config.yaml
num_attention_heads: 3
norm_eps: 1e-06
positions: "alibi"
attn_scale: 0.125
init: "uniform"
init_std_qkv: 0.0258
init_std_o: 0.0258
weight_decay: 0.13
decay_shape: "linear"
final_lr_fraction: 0.1
train_tokens: 278400000
max_steps: 4249
Each number is 50 + 12 x the weight over its row's rms, rounded and kept within 0 to 99. Layers, rows and columns count from 0. The size before them is the row's rms in percent of the matrix's.

# layer 3 MLP up, 512x192, rms 0.079, rows 120-127, columns 64-127
099:38 65 70 43 53 52 53 37 41 33 63 41 51 38 53 65 62 46 41 53 71 47 65 34 56 59 72 62 48 60 57 64 55 44 45 65 78 28 49 54 45 35 60 33 28 46 64 78 49 48 50 44 50 61 57 53 40 51 42 59 45 54 45 38
095:36 53 50 52 49 39 52 41 81 45 60 47 55 42 54 52 32 60 53 55 42 61 20 45 37 57 67 63 71 38 55 64 44 37 44 58 51 59 34 43 60 38 60 43 61 44 59 42 58 49 58 49 49 44 56 42 59 29 55 42 55 58 21 63
100:47 55 53 67 62 48 43 45 54 27 47 50 40 42 59 37 49 35 47 37 34 55 46 51 47 51 46 58 52 36 68 47 63 54 54 49 57 77 77 61 18 45 53 40 55 55 30 57 39 48 60 71 47 36 63 53 41 51 58 78 31 62 42 59
105:64 65 54 41 29 49 44 43 30 49 51 68 48 43 64 46 55 44 55 53 67 52 46 47 51 57 29 33 57 43 56 69 77 38 60 62 47 27 33 88 65 40 50 58 60 45 75 65 62 63 51 64 46 58 39 40 42 75 33 66 42 44 51 53
097:48 55 43 55 48 62 47 70 68 44 49 50 70 70 32 45 65 47 52 38 47 74 68 73 38 46 43 48 60 66 57 51 50 71 52 55 43 43 41 63 63 60 54 56 60 43 67 55 36 53 52 34 38 39 65 63 55 64 48 67 30 33 59 50
101:51 39 28 49 51 55 32 63 54 41 60 31 54 60 52 64 59 58 40 54 34 41 33 60 27 44 47 68 55 48 52 43 38 57 37 55 50 47 71 57 27 58 68 54 70 48 49 36 31 53 38 25 42 65 48 39 45 77 55 44 62 36 46 64
098:32 52 49 54 51 43 27 38 47 46 66 56 70 58 61 56 56 64 56 53 54 41 40 50 83 37 76 54 51 44 45 45 71 40 59 47 59 16 42 40 47 47 56 50 66 31 42 37 49 64 26 63 50 68 79 67 43 24 62 45 55 58 43 45
100:63 54 37 53 26 64 67 54 74 53 50 48 24 65 22 57 32 46 47 58 49 47 49 47 69 51 49 37 68 43 64 35 31 75 57 72 39 50 37 57 53 63 34 68 65 49 30 39 52 56 51 34 74 55 52 58 43 48 68 54 31 59 70 45
# layer 3 MLP down (transposed), 512x192, rms 0.0779, rows 120-126, columns 64-127
099:79 55 68 41 46 48 64 57 42 59 38 47 49 31 69 63 54 52 51 50 50 34 55 64 53 35 56 60 44 41 67 50 26 39 64 39 55 49 49 41 42 49 53 59 41 41 37 60 44 28 35 54 53 56 57 49 39 26 50 53 41 72 70 45
096:68 47 42 57 55 48 59 41 56 25 42 43 51 48 63 35 51 39 40 47 64 43 54 67 43 43 28 45 47 38 56 53 44 45 41 67 31 57 43 48 60 58 62 39 69 31 50 17 39 60 49 41 56 66 59 53 62 55 70 58 54 51 63 61
100:52 51 41 42 70 42 56 70 67 58 42 56 44 53 43 67 69 41 50 60 45 33 47 57 57 71 23 57 47 60 61 72 42 42 33 58 30 25 65 40 64 49 48 31 40 40 64 36 42 54 51 36 45 60 70 36 58 55 31 28 56 44 55 50
105:44 38 59 28 56 39 42 42 46 71 46 49 47 55 61 55 52 53 37 56 58 66 40 54 55 31 30 62 55 64 52 48 46 59 57 32 47 52 47 34 66 50 38 73 57 29 63 55 47 66 51 75 40 51 85 65 46 49 58 45 39 56 36 54
101:36 40 52 54 44 42 41 34 41 42 50 39 49 65 54 64 59 61 53 60 60 34 51 44 51 67 54 38 33 52 47 59 65 61 56 56 58 29 46 52 42 59 51 29 41 58 36 35 52 67 33 66 53 53 73 73 49 69 51 11 48 62 46 62
103:42 50 33 42 66 69 57 29 71 44 53 58 66 45 51 36 63 54 48 47 26 50 58 34 46 53 25 59 45 57 52 67 33 63 44 40 41 41 61 32 43 66 58 51 51 52 41 44 58 40 42 59 49 49 48 65 24 55 32 53 60 49 47 32
097:60 37 40 27 72 78 58 44 54 49 56 61 65 49 37 57 58 55 37 58 49 38 49 47 58 57 53 52 23 48 50 40 51 58 57 35 57 59 55 37 58 38 42 40 42 46 54 50 51 19 60 63 46 50 31 52 38 54 54 42 43 42 30 49
# layer 3 MLP gate, 512x192, rms 0.0789, rows 121-127, columns 64-127
096:37 47 49 65 46 68 36 45 40 53 67 66 55 38 62 48 50 39 54 41 62 72 64 50 52 59 25 36 61 61 50 34 36 67 59 48 50 63 66 62 51 72 44 44 44 53 59 64 45 37 68 57 68 62 45 53 54 47 52 36 48 41 36 36
098:45 50 47 40 46 60 32 30 57 43 38 56 46 46 53 61 48 55 26 64 53 49 62 57 57 40 80 48 57 45 42 40 26 44 43 65 48 50 49 55 51 47 37 38 43 46 47 44 54 42 49 73 38 78 38 41 42 53 53 72 31 56 55 62
108:28 58 57 57 26 61 23 57 49 61 40 45 67 42 66 59 60 61 38 41 62 42 47 50 51 72 42 56 56 42 47 44 37 46 53 51 53 48 42 75 42 37 54 60 41 44 41 55 46 56 39 55 65 62 28 56 66 57 36 47 88 28 67 46
097:49 37 45 45 49 19 70 62 48 70 55 59 40 29 49 54 47 49 34 36 36 59 66 69 29 72 43 51 47 43 57 54 55 47 44 55 51 39 32 62 39 58 54 52 55 38 57 43 53 37 50 23 37 54 52 36 44 48 64 63 42 43 27 47
101:69 37 55 46 64 42 41 43 51 41 52 31 71 47 58 79 51 54 39 64 52 38 41 54 58 41 56 47 43 47 83 37 47 43 53 57 51 70 57 58 67 74 62 39 57 42 20 54 51 58 52 47 28 45 80 32 48 41 49 34 44 35 37 40
097:61 40 52 49 46 56 51 53 24 79 44 32 62 57 36 54 35 69 35 67 37 39 57 46 66 57 41 64 36 48 54 44 65 70 19 59 53 72 39 63 63 48 49 72 57 41 37 60 64 43 45 52 50 32 52 50 52 47 59 57 61 48 46 53
098:51 53 73 45 73 62 42 51 52 44 50 70 42 57 35 58 75 63 46 66 55 33 26 39 24 48 67 49 55 46 61 20 61 38 56 39 59 41 52 55 60 54 45 49 54 52 25 46 51 21 49 65 45 45 42 65 55 52 56 51 61 64 31 48